Weights of a small GPT-style language model, trained from scratch on English Wikipedia.
Size: 9 layers, width 384, 6 heads of 64, MLP 1344 tanh GELU, vocabulary 4588, 18.3M parameters.
Architecture: LayerNorm before each block, learned positions.
Each number is 50 + 12 x the weight over the matrix's rms, rounded and kept within 0 to 99. Layers, rows and columns count from 0.

# layer 6 MLP down (transposed), 1344x384, rms 0.0515, rows 166-193, columns 256-383
59 44 49 40 44 62 56 48 71 53 54 53 49 36 63 51 64 48 48 51 54 52 54 42 36 53 58 49 48 53 48 36 55 50 55 37 58 41 34 44 52 51 49 54 48 56 50 45 47 56 43 48 51 52 53 53 42 52 57 46 42 48 49 51 50 43 46 55 50 54 49 54 53 63 58 61 44 43 51 42 45 46 45 47 42 45 50 44 53 56 54 58 50 56 57 50 47 44 45 48 59 44 54 62 61 44 50 61 47 51 53 53 47 48 51 42 41 54 46 45 42 50 51 52 52 52 48 50
38 62 48 46 46 43 56 44 28 38 52 61 49 47 58 60 42 36 59 35 31 68 45 48 76 57 59 53 56 62 48 44 60 60 44 53 49 56 70 44 67 64 38 51 34 75 50 60 62 53 30 61 31 46 53 72 73 58 54 48 74 44 56 29 52 47 48 69 51 63 48 45 19 50 61 31 22 50 63 43 29 60 52 56 44 69 45 44 36 34 47 66 60 36 52 63 10 42 36 55 59 31 44 50 75 62 49 68 49 45 43 40 36 41 52 54 40 42 47 45 69 48 32 46 54 77 47 54
47 53 75 39 51 64 58 61 32 58 52 68 61 39 38 59 45 33 34 50 43 59 49 69 54 48 53 70 44 34 71 42 17 55 61 51 36 50 46 56 54 54 34 49 46 59 42 41 70 50 66 73 39 49 46 42 57 60 44 61 78 49 63 50 56 53 58 59 52 78 71 38 57 69 46 50 45 59 45 42 40 54 46 52 56 61 58 54 68 55 63 19 62 49 61 50 61 59 41 67 74 43 62 47 58 55 47 57 45 53 52 59 32 49 40 46 35 60 75 44 53 57 47 61 39 18 81 58
52 57 48 48 43 27 65 51 50 44 53 56 44 48 33 51 79 55 44 46 36 40 40 52 55 35 33 65 62 42 52 72 55 52 41 52 61 48 34 65 48 68 41 38 49 49 43 60 56 42 49 56 32 65 49 58 19 53 68 51 36 47 44 56 58 42 67 51 52 66 51 48 45 49 56 38 56 46 49 66 36 56 54 44 40 44 51 48 49 71 37 46 37 34 37 15 46 52 62 61 56 32 72 60 45 29 71 53 45 41 56 60 46 61 65 48 50 29 67 37 37 37 68 65 53 33 59 41
55 56 61 41 44 38 33 21 43 40 53 45 59 34 62 52 39 43 55 56 71 48 56 47 37 50 63 56 35 31 44 60 23 36 57 69 40 37 11 44 50 55 72 53 33 50 55 57 52 60 44 31 68 67 60 39 90 36 55 67 52 44 26 25 45 48 33 38 39 22 53 37 59 69 42 87 39 46 40 57 40 57 65 48 28 51 47 40 55 45 64 54 38 25 39 49 55 22 81 53 60 36 30 33 69 67 43 46 53 45 63 69 46 45 35 51 60 59 73 68 49 66 60 51 35 39 36 69
56 62 54 57 64 24 38 51 62 55 41 68 31 42 48 60 58 41 38 24 33 58 56 34 47 77 46 39 63 62 48 56 49 45 30 41 60 43 23 57 57 53 51 39 45 50 60 42 49 43 58 42 59 60 57 45 65 57 57 34 51 32 50 38 45 68 36 46 70 54 62 43 40 68 46 49 37 48 53 42 34 59 62 68 46 60 62 31 41 52 55 49 56 36 51 45 48 33 53 52 62 58 56 52 65 32 61 44 38 44 37 67 57 57 48 62 40 49 76 42 65 47 44 50 54 35 71 51
52 51 38 42 49 61 37 50 50 35 28 52 54 45 49 40 62 45 63 39 37 42 45 59 47 75 43 27 55 56 54 46 70 63 70 58 53 37 17 61 38 44 57 54 68 48 57 35 69 53 44 47 61 63 50 35 54 65 53 46 46 58 48 33 58 53 58 48 45 45 55 51 38 52 34 53 59 58 48 61 50 44 49 49 76 60 53 63 42 60 50 54 42 56 40 58 28 54 45 36 48 46 37 58 45 51 65 62 58 43 37 65 17 36 69 45 62 30 41 55 49 49 30 49 48 42 73 47
51 51 44 49 46 52 39 60 33 58 48 52 53 52 80 59 70 40 65 52 62 75 59 47 30 52 44 69 54 56 47 57 50 71 63 50 69 59 56 53 53 55 65 47 64 49 39 34 42 58 51 55 42 53 56 31 75 23 47 71 53 29 27 63 50 47 52 48 39 60 50 34 45 57 67 46 48 53 36 39 63 55 46 60 49 50 42 47 48 61 65 55 55 34 52 28 73 69 51 47 45 78 56 62 48 75 53 54 43 63 46 42 40 57 34 48 61 49 69 59 46 48 36 60 42 50 56 61
51 54 56 71 56 61 56 24 34 69 49 57 38 45 37 45 42 72 45 53 59 53 53 61 58 50 50 40 54 47 57 45 51 66 19 48 45 76 66 44 61 36 55 52 63 55 56 31 63 63 44 40 38 39 64 34 50 71 41 57 63 48 43 52 43 33 17 51 61 50 75 57 52 27 41 49 86 50 61 42 39 55 44 35 50 64 77 48 39 46 61 74 37 52 44 46 57 40 50 43 57 68 59 27 59 36 43 43 44 34 44 38 64 64 77 62 42 39 50 39 51 43 45 34 45 50 61 58
54 36 57 62 32 40 41 38 68 28 56 49 47 45 38 63 49 57 45 39 41 68 52 52 22 59 38 45 56 65 63 46 59 71 50 49 47 34 44 50 51 65 43 63 47 53 50 41 57 52 51 51 60 39 45 44 48 64 37 41 48 47 35 60 58 44 48 46 54 44 25 36 34 28 52 33 51 44 57 40 50 65 30 39 48 50 59 41 46 54 45 49 74 47 50 47 57 56 46 67 47 57 53 65 72 41 56 69 40 43 48 47 53 41 46 52 34 37 68 42 53 64 56 77 45 53 54 65
43 43 64 74 51 24 60 43 61 73 34 58 15 38 71 51 58 48 59 57 43 36 55 57 59 66 65 49 50 73 69 80 52 56 34 72 30 45 49 55 62 32 43 74 53 45 40 64 54 71 50 24 60 57 46 49 65 29 44 30 51 28 54 58 53 30 34 59 59 67 51 37 66 49 39 33 71 50 57 51 59 45 64 69 40 54 56 46 46 53 53 52 64 54 55 78 51 43 61 35 54 68 61 49 30 55 42 34 31 72 32 23 45 60 74 54 57 46 43 45 35 36 33 65 40 41 35 55
49 50 46 53 42 42 36 35 62 65 55 67 62 45 40 71 45 54 51 39 62 45 49 67 54 57 40 38 50 55 46 55 54 46 51 46 62 42 66 50 49 53 46 39 44 46 31 47 53 45 51 41 38 57 50 47 37 56 51 37 62 69 35 59 69 37 46 39 50 63 55 45 61 63 50 47 46 50 58 29 70 43 64 42 46 31 37 66 33 53 44 61 70 51 37 60 33 59 48 43 33 50 44 45 64 49 46 31 37 50 63 44 59 51 26 64 44 59 56 59 46 75 22 52 61 45 40 56
53 75 62 52 46 60 54 57 43 66 63 49 39 47 36 48 44 52 45 41 40 47 56 39 15 60 50 44 34 27 64 50 46 48 42 70 57 63 54 56 38 42 46 69 44 43 63 57 43 72 00 67 37 54 44 53 66 56 47 47 55 69 43 43 55 36 57 44 56 70 60 57 42 58 58 41 76 39 47 34 61 71 49 53 64 66 55 52 54 58 68 40 62 33 44 84 43 50 31 58 64 45 31 82 57 53 57 47 30 46 48 57 45 63 49 57 54 33 57 36 45 28 47 53 34 56 49 47
44 59 21 42 43 30 44 54 53 44 50 35 39 41 52 49 37 38 66 67 62 56 31 68 39 56 68 52 47 36 40 63 55 61 43 53 62 61 56 58 25 43 32 52 56 44 52 56 56 42 54 53 45 52 32 40 62 50 54 58 45 47 56 57 35 28 53 66 49 40 53 41 57 38 46 59 37 57 34 54 49 68 69 53 53 43 53 41 39 45 59 54 53 52 62 39 58 44 46 75 58 46 78 59 41 38 55 51 50 50 60 37 35 54 49 51 67 59 53 47 34 56 56 73 66 50 40 59
55 65 77 54 63 50 47 58 20 73 46 92 52 45 47 64 53 58 53 50 70 49 42 31 53 40 44 51 42 41 57 64 33 40 59 50 70 53 56 39 54 46 37 48 44 53 59 59 38 52 40 41 42 63 57 55 38 60 59 46 54 49 50 57 41 32 54 49 48 39 25 61 55 66 33 49 19 69 31 57 55 44 46 59 60 22 46 64 35 45 41 43 85 59 39 50 15 60 66 41 34 03 52 58 41 37 48 56 45 47 53 49 51 37 39 66 43 55 54 41 41 70 48 49 56 55 44 55
54 61 50 58 61 52 66 64 44 40 82 59 50 63 53 41 24 54 45 48 28 65 41 43 64 21 40 36 63 39 42 49 31 40 33 29 43 49 61 34 46 53 67 40 32 61 55 37 72 56 50 52 30 72 46 45 63 38 42 47 63 38 51 59 52 74 64 50 36 55 33 47 35 52 63 34 75 65 31 49 40 61 34 50 70 54 47 56 66 45 43 47 71 52 73 34 27 57 41 31 46 37 50 42 42 84 41 59 54 61 52 54 35 42 86 48 45 45 44 31 57 40 61 51 29 43 52 52
62 64 55 59 50 54 42 57 44 59 43 56 51 59 66 52 28 51 24 47 44 50 57 66 79 54 65 49 59 44 31 56 51 41 79 42 39 61 73 58 42 23 61 56 49 70 41 48 55 69 38 72 34 52 64 62 76 39 55 50 48 62 43 45 37 46 49 51 52 37 44 53 54 52 54 47 31 42 39 51 57 46 45 34 57 49 46 48 42 38 42 47 46 60 56 55 41 38 61 65 51 62 25 62 70 70 70 61 52 54 70 39 38 66 56 54 44 62 59 39 43 69 47 45 37 80 41 69
58 65 71 61 40 42 62 53 39 32 63 77 42 45 48 45 51 72 46 71 59 23 25 46 37 55 60 23 65 50 39 56 41 38 30 65 51 40 26 52 42 71 53 30 41 42 49 76 51 55 59 77 28 53 60 48 54 55 36 74 51 63 51 54 44 40 38 55 51 50 25 47 35 47 42 57 53 49 46 21 47 52 51 43 52 26 69 48 78 43 32 36 55 56 47 69 53 60 36 27 47 80 52 54 50 57 38 63 55 51 41 47 27 56 66 53 37 66 41 46 58 44 32 55 44 50 58 44
72 53 53 68 43 47 53 35 67 55 14 28 61 51 47 61 41 41 29 78 33 39 61 38 57 66 37 40 47 57 37 36 66 48 49 68 34 63 43 64 69 40 50 71 43 50 61 45 60 63 62 43 40 38 48 49 38 47 70 40 46 46 59 32 46 67 47 37 68 60 58 59 59 39 34 56 61 41 53 66 33 43 42 46 63 65 00 46 32 52 43 52 42 51 47 56 46 31 51 42 50 54 48 45 39 40 46 49 55 52 63 66 56 33 72 54 64 46 33 71 69 49 39 38 56 55 47 36
56 74 57 37 58 39 64 26 35 57 67 63 64 40 56 53 56 48 41 07 70 57 34 41 44 16 53 36 53 51 56 52 62 32 39 48 58 70 50 68 73 48 33 36 47 51 57 63 74 65 55 62 39 47 33 64 58 58 41 66 43 29 66 50 74 56 41 44 66 59 34 48 30 75 38 59 68 57 58 38 58 61 52 66 49 45 43 55 48 45 52 30 58 36 40 50 42 49 56 71 57 26 43 55 35 58 24 58 47 47 55 71 59 39 53 44 24 38 41 61 29 43 50 46 27 39 54 53
42 37 53 49 38 57 53 47 42 44 58 43 55 50 64 46 55 55 54 57 38 32 49 44 41 54 65 44 58 51 37 57 68 48 58 55 49 38 40 59 09 77 44 54 46 45 57 51 33 54 24 51 58 49 57 37 45 31 74 57 49 51 51 57 58 20 50 56 54 54 25 41 69 56 56 58 25 52 39 72 33 64 47 40 32 34 60 46 47 29 37 66 59 42 63 63 48 32 24 56 48 61 71 55 52 58 67 64 45 55 52 43 52 42 57 65 53 56 66 40 32 51 54 72 28 43 50 49
62 56 60 67 36 55 49 42 55 54 57 68 56 45 52 53 62 43 31 67 56 65 34 56 61 42 37 30 63 63 29 56 40 62 46 40 40 55 39 71 39 54 30 66 81 55 49 44 48 54 58 32 48 41 41 63 65 53 31 78 76 25 42 61 34 33 47 41 56 61 51 46 63 74 38 58 53 51 38 26 61 48 60 50 26 50 40 35 47 38 54 40 39 59 49 48 44 26 48 34 68 17 65 38 46 57 49 51 48 26 36 57 67 56 68 43 50 43 53 35 57 44 42 43 48 51 47 64
51 45 52 38 46 29 62 45 69 35 37 65 36 42 54 43 72 60 42 38 48 63 41 45 72 30 40 46 49 54 41 48 57 38 51 44 67 59 61 55 48 49 44 41 45 37 49 53 44 53 29 52 44 56 52 40 48 37 51 50 49 67 49 57 44 62 16 57 62 53 64 60 60 55 63 47 54 72 41 34 42 47 51 51 24 41 48 52 42 54 52 60 59 37 66 46 46 61 33 40 62 70 41 69 48 54 46 35 53 42 57 44 63 69 45 39 32 49 50 49 48 41 26 61 69 33 56 36
40 34 40 57 69 36 32 29 57 65 56 61 52 44 23 38 38 68 33 50 52 33 17 47 48 48 66 33 46 63 69 40 64 38 69 24 35 62 26 42 43 68 39 62 50 57 42 39 42 49 40 52 65 26 56 52 52 29 50 38 52 43 38 63 51 44 37 60 35 68 42 38 49 19 60 43 62 69 57 59 75 43 69 66 29 40 57 25 45 33 51 55 51 26 42 44 27 47 56 74 33 53 29 54 42 46 57 39 28 50 18 44 65 39 54 56 49 37 66 48 56 43 67 67 56 50 54 46
52 50 55 60 56 69 67 69 66 53 63 64 54 69 26 62 47 64 23 14 53 59 58 45 39 55 69 73 37 57 76 75 75 47 31 31 38 28 35 33 40 59 47 21 43 62 61 69 75 56 29 49 47 46 45 59 44 49 45 42 45 76 34 48 51 53 53 45 50 19 63 31 27 60 51 61 60 40 86 42 59 50 85 39 47 51 49 51 51 47 53 51 36 51 65 50 63 49 45 52 40 33 49 47 64 51 14 79 67 52 71 45 73 54 40 47 40 51 41 61 42 47 54 39 48 66 65 59
33 58 59 67 42 56 38 38 43 43 60 62 39 58 71 65 47 50 58 67 41 45 70 37 42 67 39 72 53 42 52 43 52 52 38 62 30 47 54 32 36 47 52 61 61 36 50 45 77 38 51 65 43 41 42 43 42 60 47 65 46 50 67 47 45 45 38 65 76 55 68 55 34 38 66 44 44 57 57 38 18 36 43 72 58 54 23 57 46 59 45 57 56 49 38 61 48 49 49 44 51 54 48 54 65 39 36 68 49 53 27 49 51 32 33 41 67 60 52 32 46 54 45 43 56 14 69 52
49 26 37 57 42 32 74 54 74 52 26 61 37 48 52 32 36 46 45 42 24 43 65 55 49 28 42 27 44 43 53 48 62 45 31 50 39 55 33 67 49 59 50 53 60 58 68 38 54 27 43 41 66 38 37 33 51 56 50 34 38 46 61 53 50 41 68 40 61 50 65 56 46 54 47 58 24 42 49 56 38 31 67 56 43 60 62 55 47 45 40 70 37 22 58 42 31 34 31 50 54 46 47 44 54 46 60 57 57 46 48 67 58 54 57 57 58 79 51 55 55 53 49 43 40 44 35 68
43 49 42 37 56 52 82 62 41 55 62 29 54 60 28 62 16 59 48 69 63 43 49 38 65 53 33 46 31 65 50 38 38 24 56 44 33 47 71 61 41 56 63 25 43 80 55 35 73 67 53 45 42 49 50 56 43 46 62 30 52 32 50 57 79 67 46 37 42 66 53 50 44 66 42 41 59 67 46 56 59 61 30 45 34 49 32 39 40 56 58 57 49 43 60 40 45 38 46 48 42 48 54 61 48 59 55 47 46 53 46 59 69 45 52 48 43 57 51 82 66 53 29 42 47 36 84 55
# layer 6 MLP up, 1344x384, rms 0.0705, rows 167-193, columns 256-383
41 57 52 36 68 56 50 41 45 51 40 46 45 68 41 40 46 51 34 44 48 45 51 48 56 50 49 42 47 55 55 48 56 43 48 52 45 56 29 57 38 50 48 42 70 43 38 39 36 42 74 31 68 65 61 47 66 50 57 65 41 68 44 52 43 53 37 41 52 44 50 64 53 61 47 44 52 64 43 64 54 45 65 69 42 46 50 54 53 55 54 65 31 57 50 65 43 69 35 45 45 64 55 42 12 47 40 47 63 66 48 59 62 90 56 49 63 33 23 34 16 57 43 53 41 65 52 55
24 61 44 30 58 33 59 50 62 41 47 40 59 36 70 25 51 61 49 51 40 50 56 41 33 63 53 38 43 52 59 52 34 29 44 47 30 43 19 44 55 60 60 59 37 46 45 65 56 50 59 41 61 47 36 51 50 63 44 47 49 38 47 48 36 49 52 35 55 37 71 66 47 41 55 52 42 43 53 44 56 62 52 51 39 55 51 32 58 46 40 35 61 59 60 45 48 49 46 53 51 54 49 38 52 57 50 53 53 80 40 28 53 44 43 49 48 33 54 43 55 48 50 40 48 57 61 31
25 23 57 46 61 61 55 28 50 30 53 43 53 48 55 47 54 74 37 66 67 63 65 68 44 50 71 55 39 77 40 26 34 22 53 42 32 29 45 69 36 59 33 63 37 59 60 51 39 34 54 47 51 63 52 42 60 39 37 52 64 53 53 56 66 39 25 31 34 39 61 54 37 39 53 55 65 31 27 42 88 51 59 56 62 59 65 32 46 41 43 63 62 53 72 50 51 56 38 38 45 54 49 57 54 71 53 35 55 56 44 30 56 39 32 29 35 67 57 63 61 56 31 52 45 55 47 41
59 42 51 59 72 58 56 68 37 37 27 62 57 62 62 49 41 34 43 83 39 46 67 53 57 36 53 55 53 62 51 42 64 51 64 60 62 59 46 53 23 55 50 42 55 37 40 55 36 39 61 78 38 46 46 55 52 45 54 56 22 46 55 67 53 72 81 41 37 69 34 68 18 44 40 57 38 64 47 49 60 23 48 80 42 50 39 46 52 30 47 45 63 62 57 50 57 34 69 41 63 54 59 46 28 54 38 31 27 61 59 45 56 50 70 53 50 52 48 57 52 53 57 59 54 51 75 64
65 63 59 49 59 62 57 52 40 24 49 56 56 51 49 42 37 55 55 54 81 58 41 63 51 57 50 43 34 48 67 26 43 48 45 45 39 34 67 44 47 54 36 47 56 52 49 22 37 32 47 39 69 59 67 47 27 48 40 46 65 79 67 50 44 68 67 49 42 52 41 44 49 46 56 48 68 68 50 62 61 35 27 31 35 49 63 65 61 41 47 61 81 57 64 46 51 37 53 44 41 41 37 46 68 47 57 54 29 67 68 53 62 41 29 42 19 59 53 50 50 47 69 66 55 44 40 56
32 43 63 65 54 26 48 63 41 50 80 34 38 47 49 84 45 70 52 60 47 39 67 50 51 28 30 52 43 52 59 47 44 51 28 37 27 44 65 44 38 55 43 52 45 36 58 63 62 47 63 48 59 33 33 40 46 39 35 39 53 32 28 51 58 61 39 78 53 44 58 40 43 47 54 64 55 43 72 33 50 67 51 58 53 55 34 28 51 51 63 62 70 56 37 37 68 46 54 38 65 47 74 47 51 50 46 40 33 45 60 34 45 41 47 54 40 59 39 50 55 42 45 53 48 58 33 56
49 65 64 40 37 41 37 44 54 51 40 41 41 39 64 31 43 59 59 34 69 33 30 45 64 69 51 29 55 61 48 43 54 49 41 63 25 78 47 52 57 50 31 40 28 49 39 30 58 54 56 60 49 69 49 70 70 54 77 44 55 51 45 41 37 63 50 45 56 44 58 74 62 47 59 56 55 60 73 59 67 45 41 51 54 40 59 33 53 70 49 39 35 41 58 44 46 61 59 52 49 48 46 35 46 44 43 30 46 64 69 46 52 59 59 45 56 41 53 49 34 53 60 52 64 54 59 51
45 58 97 46 60 47 44 68 46 72 22 47 34 61 59 51 48 51 39 59 60 39 65 42 47 44 60 48 59 38 56 56 62 51 51 50 58 45 53 62 38 56 42 40 52 52 36 65 42 54 44 52 47 71 56 47 62 46 46 58 45 70 35 68 39 51 48 23 69 48 54 71 44 42 50 47 46 64 46 41 50 51 51 39 54 39 41 45 17 63 58 46 58 91 78 57 48 62 43 50 38 51 54 48 48 35 47 49 45 54 65 55 31 24 47 22 56 61 56 54 44 63 42 54 69 14 32 52
45 42 54 46 41 48 44 51 42 44 43 46 56 32 37 52 58 47 49 46 55 32 59 58 57 68 43 54 20 41 42 63 63 44 49 40 70 49 63 49 59 35 41 37 50 46 59 62 54 60 73 56 47 63 60 46 54 43 64 60 55 42 53 48 57 52 47 44 43 66 50 45 59 61 45 58 54 41 36 50 43 42 59 62 25 60 40 55 41 48 71 31 37 55 39 30 51 61 43 28 46 55 55 21 51 49 50 63 61 42 50 51 42 40 46 62 44 55 44 61 65 48 65 51 69 37 22 47
38 38 51 40 62 36 53 37 36 51 46 65 57 68 36 41 25 51 64 38 57 59 56 51 48 46 51 39 40 43 50 53 52 46 55 43 74 68 42 50 31 55 43 33 40 47 58 52 62 50 48 73 46 40 51 33 44 62 64 47 45 50 52 32 41 65 58 34 38 49 54 58 36 44 59 50 44 32 55 63 31 54 39 28 38 51 45 37 51 55 44 88 42 73 42 52 39 32 39 51 39 52 45 48 54 48 39 48 67 36 59 48 59 45 42 53 47 34 50 24 49 58 55 30 57 46 61 50
54 52 62 66 52 31 48 54 40 39 53 61 38 64 40 53 45 48 62 40 61 58 35 47 55 56 55 48 30 43 50 59 76 64 55 56 50 43 48 45 62 48 59 73 32 30 40 53 41 46 59 59 42 35 39 45 72 63 50 37 28 35 67 43 50 34 58 58 50 45 46 51 43 60 42 44 56 60 48 47 37 38 43 56 55 51 47 53 47 49 66 59 35 45 54 43 66 48 57 39 48 34 69 41 45 55 44 60 31 69 55 49 39 40 65 43 54 51 46 34 74 48 45 33 42 54 55 51
53 31 31 46 28 53 41 59 53 35 46 57 38 84 48 45 68 23 31 57 66 41 45 67 54 43 52 55 46 53 24 55 41 56 60 43 36 52 62 54 64 67 55 54 66 46 44 38 46 40 48 74 55 64 66 50 49 59 65 64 44 47 54 52 66 47 54 46 52 65 52 72 68 48 73 36 37 69 50 58 45 60 42 63 31 52 67 51 11 52 34 47 57 71 45 53 61 62 35 35 58 51 58 43 25 37 47 43 67 69 57 57 63 75 34 49 47 75 54 67 36 64 28 49 48 36 70 53
60 56 65 47 68 57 56 47 50 61 39 59 58 38 54 50 61 61 46 38 44 38 75 54 53 49 52 51 45 50 36 44 52 50 62 58 38 33 55 36 66 51 60 64 54 66 40 43 48 65 72 63 51 71 63 60 34 35 38 59 54 51 29 37 46 50 49 47 60 58 51 43 54 61 74 76 66 60 57 59 51 51 39 57 61 25 50 47 61 40 57 40 53 55 30 69 50 39 39 30 35 48 28 41 65 63 45 51 52 39 55 57 53 57 48 50 34 55 27 47 54 52 55 44 39 44 30 53
68 45 39 52 58 52 48 19 60 67 57 51 48 74 46 62 63 33 54 61 49 59 52 86 38 57 74 28 67 38 36 59 68 44 44 47 38 29 41 52 36 41 68 56 53 53 45 55 66 48 47 42 42 57 36 35 64 60 60 70 66 45 45 45 54 53 63 64 53 43 47 53 62 54 67 64 57 42 49 44 32 61 65 67 37 84 48 58 37 39 59 36 51 58 36 77 30 43 55 43 48 54 63 37 35 47 58 54 45 67 55 47 62 32 73 40 28 34 42 57 34 46 42 45 53 51 44 55
51 45 42 52 49 64 44 46 48 56 53 49 47 37 71 61 60 46 61 52 59 57 42 37 46 53 52 52 55 56 47 47 60 57 48 41 51 67 49 64 59 41 40 27 23 24 61 45 52 36 44 47 47 56 54 53 45 46 32 38 36 49 21 71 55 57 23 44 53 64 66 62 45 55 44 64 32 53 20 56 60 58 72 43 56 34 49 36 59 49 48 64 42 33 54 60 71 50 22 50 58 38 34 46 43 51 48 53 32 75 31 43 43 40 35 39 64 44 61 46 47 46 29 53 45 75 69 52
32 56 35 53 73 35 57 41 63 29 78 45 59 67 43 54 75 49 69 59 57 52 54 36 34 61 36 55 60 45 45 40 24 38 28 75 47 48 25 44 54 63 82 37 59 34 41 59 57 62 48 57 53 42 46 52 59 45 28 17 61 33 41 61 45 65 54 50 47 61 51 47 40 50 50 58 53 41 50 37 49 61 55 64 52 56 70 41 39 64 44 45 48 54 44 52 33 54 46 65 49 32 70 67 37 43 69 53 54 40 34 69 83 61 56 52 66 39 26 29 56 37 67 73 65 45 54 50
50 43 30 41 72 54 34 50 52 60 45 34 41 47 42 56 53 43 40 32 44 80 66 43 31 40 37 62 36 59 63 60 54 66 60 57 38 75 49 51 42 44 51 59 46 54 31 48 83 57 33 19 56 67 45 42 65 50 39 31 39 35 41 57 45 74 50 51 65 63 85 68 44 36 60 55 32 58 80 44 78 44 77 62 57 62 56 50 59 26 63 45 64 45 50 52 76 58 36 73 57 59 67 36 40 54 14 31 44 42 60 50 74 42 51 50 53 47 55 53 44 56 36 47 48 51 58 70
59 60 48 64 43 60 46 49 41 41 68 26 37 43 43 32 57 50 50 53 56 47 63 70 48 44 47 69 59 33 40 38 45 33 57 68 70 42 50 37 46 60 53 55 30 50 26 54 45 60 37 50 61 55 49 54 55 35 51 66 48 60 37 48 72 42 50 45 48 70 48 45 60 49 64 39 29 41 68 71 43 41 55 38 47 52 67 37 48 64 53 61 69 56 48 57 58 57 27 44 50 58 56 52 31 48 62 61 32 53 61 67 37 42 55 42 36 36 26 36 47 51 64 56 54 38 61 42
34 53 46 46 61 43 61 66 41 30 39 46 60 73 54 53 56 61 45 45 55 52 44 49 59 73 36 54 49 52 45 41 40 40 48 58 57 49 35 55 29 51 67 48 47 48 46 56 47 37 52 31 55 74 72 51 40 61 39 43 56 54 30 46 34 47 54 56 36 59 39 60 52 42 82 40 27 40 39 66 48 26 43 40 28 45 43 44 37 42 27 71 60 54 54 43 43 60 64 62 49 57 39 35 42 37 47 53 73 48 42 52 54 68 45 55 52 77 54 44 76 47 53 29 66 50 31 52
41 57 59 26 52 50 51 53 58 51 46 48 43 52 44 69 47 52 47 36 63 61 36 50 70 49 44 64 48 39 56 50 44 44 42 52 41 67 51 54 71 29 62 41 71 32 46 55 51 60 78 50 35 48 28 50 55 65 37 49 43 57 47 43 42 57 39 54 34 65 48 46 37 35 38 37 62 37 50 45 72 32 53 53 47 53 31 52 62 57 49 36 55 64 49 36 44 54 56 57 62 74 40 55 45 52 51 55 63 48 61 56 65 54 56 26 45 32 58 60 53 18 57 43 64 70 57 40
57 37 41 62 48 48 51 25 41 68 40 44 41 30 51 39 52 37 68 35 54 43 39 59 42 52 60 61 55 54 36 54 55 49 43 47 41 39 52 38 48 50 56 42 56 72 34 51 40 51 36 29 68 45 46 64 59 57 50 58 25 60 45 28 41 40 65 41 55 29 46 50 36 40 48 61 23 46 61 33 64 45 49 36 44 27 70 34 69 68 38 54 63 64 45 60 56 53 39 60 51 50 49 54 50 37 68 38 48 51 41 57 62 48 39 34 47 49 55 34 74 64 50 44 37 34 37 28
54 40 47 55 60 65 28 39 73 42 72 71 32 43 55 67 38 37 40 62 47 41 27 46 35 57 46 47 61 50 56 66 70 41 43 16 41 52 69 68 50 58 68 68 53 45 43 41 30 49 50 41 68 42 45 57 44 50 54 52 53 40 75 45 41 45 49 52 47 60 49 50 44 64 26 60 56 53 60 53 59 55 53 62 64 60 46 52 66 51 31 52 50 55 53 53 33 19 54 64 25 24 60 45 46 58 40 58 55 50 62 45 55 56 48 39 62 49 37 49 74 47 49 43 24 51 45 43
70 54 39 72 53 45 52 38 26 51 67 17 51 51 66 81 30 39 42 62 66 75 49 62 77 58 35 58 50 52 38 59 40 54 44 55 60 44 45 56 59 48 39 55 63 31 59 52 58 54 63 44 57 70 47 60 31 60 45 41 46 53 55 55 68 58 58 44 81 62 34 44 41 66 37 57 36 27 46 58 53 44 62 65 47 52 52 56 58 44 44 49 42 51 62 43 51 56 55 45 56 29 32 64 51 72 69 72 60 47 62 50 34 46 47 46 51 27 15 52 55 54 62 65 42 57 44 60
68 50 30 29 38 42 49 56 43 50 41 61 38 52 34 63 48 31 47 66 40 18 39 70 45 49 38 54 61 43 36 43 68 50 49 69 30 50 30 53 63 53 48 68 45 52 58 60 37 39 61 46 65 34 46 42 37 46 64 37 57 53 53 32 28 46 37 20 65 43 54 48 54 45 58 26 71 45 54 43 71 73 52 70 26 50 55 70 65 58 35 57 66 62 38 46 52 54 30 45 44 45 66 51 46 65 36 27 39 73 63 53 43 46 65 23 59 50 64 74 35 42 54 43 53 37 43 42
57 38 63 52 50 48 50 66 62 74 51 36 54 38 42 42 60 47 42 54 37 58 39 45 66 45 65 16 56 70 60 52 62 64 43 37 47 23 30 58 65 34 34 45 36 56 53 56 49 60 57 55 57 49 57 39 49 61 64 66 46 58 61 59 56 36 54 60 51 52 46 61 60 65 48 30 63 64 51 72 59 55 49 37 38 47 57 60 62 76 18 56 41 71 64 30 58 37 60 38 36 41 68 60 38 60 51 69 67 48 64 64 47 48 53 59 58 52 40 44 67 66 49 57 63 74 62 49
60 53 43 39 39 58 41 58 44 50 54 49 45 33 39 55 64 54 31 51 44 51 48 38 43 57 54 66 42 49 60 61 51 66 62 44 77 69 57 30 35 50 62 49 58 74 39 71 60 53 69 30 29 41 43 75 67 34 54 68 60 38 50 53 48 66 30 63 69 49 29 43 54 46 20 40 48 42 53 43 70 53 48 35 31 52 48 51 42 43 42 52 51 64 45 37 57 41 59 61 45 38 58 49 47 51 36 29 57 56 59 50 36 53 56 64 57 61 36 41 46 42 39 72 51 63 43 42
40 38 50 55 60 50 74 47 42 57 50 50 48 28 77 36 68 49 50 57 43 48 54 62 53 58 62 35 61 39 26 59 55 54 67 65 26 42 69 47 43 56 67 55 44 66 21 58 63 56 49 42 48 50 52 35 58 76 46 52 42 51 43 63 52 54 67 55 34 47 54 57 66 45 44 55 51 49 51 55 59 55 49 62 66 50 28 46 62 66 62 40 31 37 57 63 49 65 38 46 44 44 52 25 41 52 54 63 52 56 52 54 44 45 54 35 52 51 31 21 39 36 52 49 54 59 54 44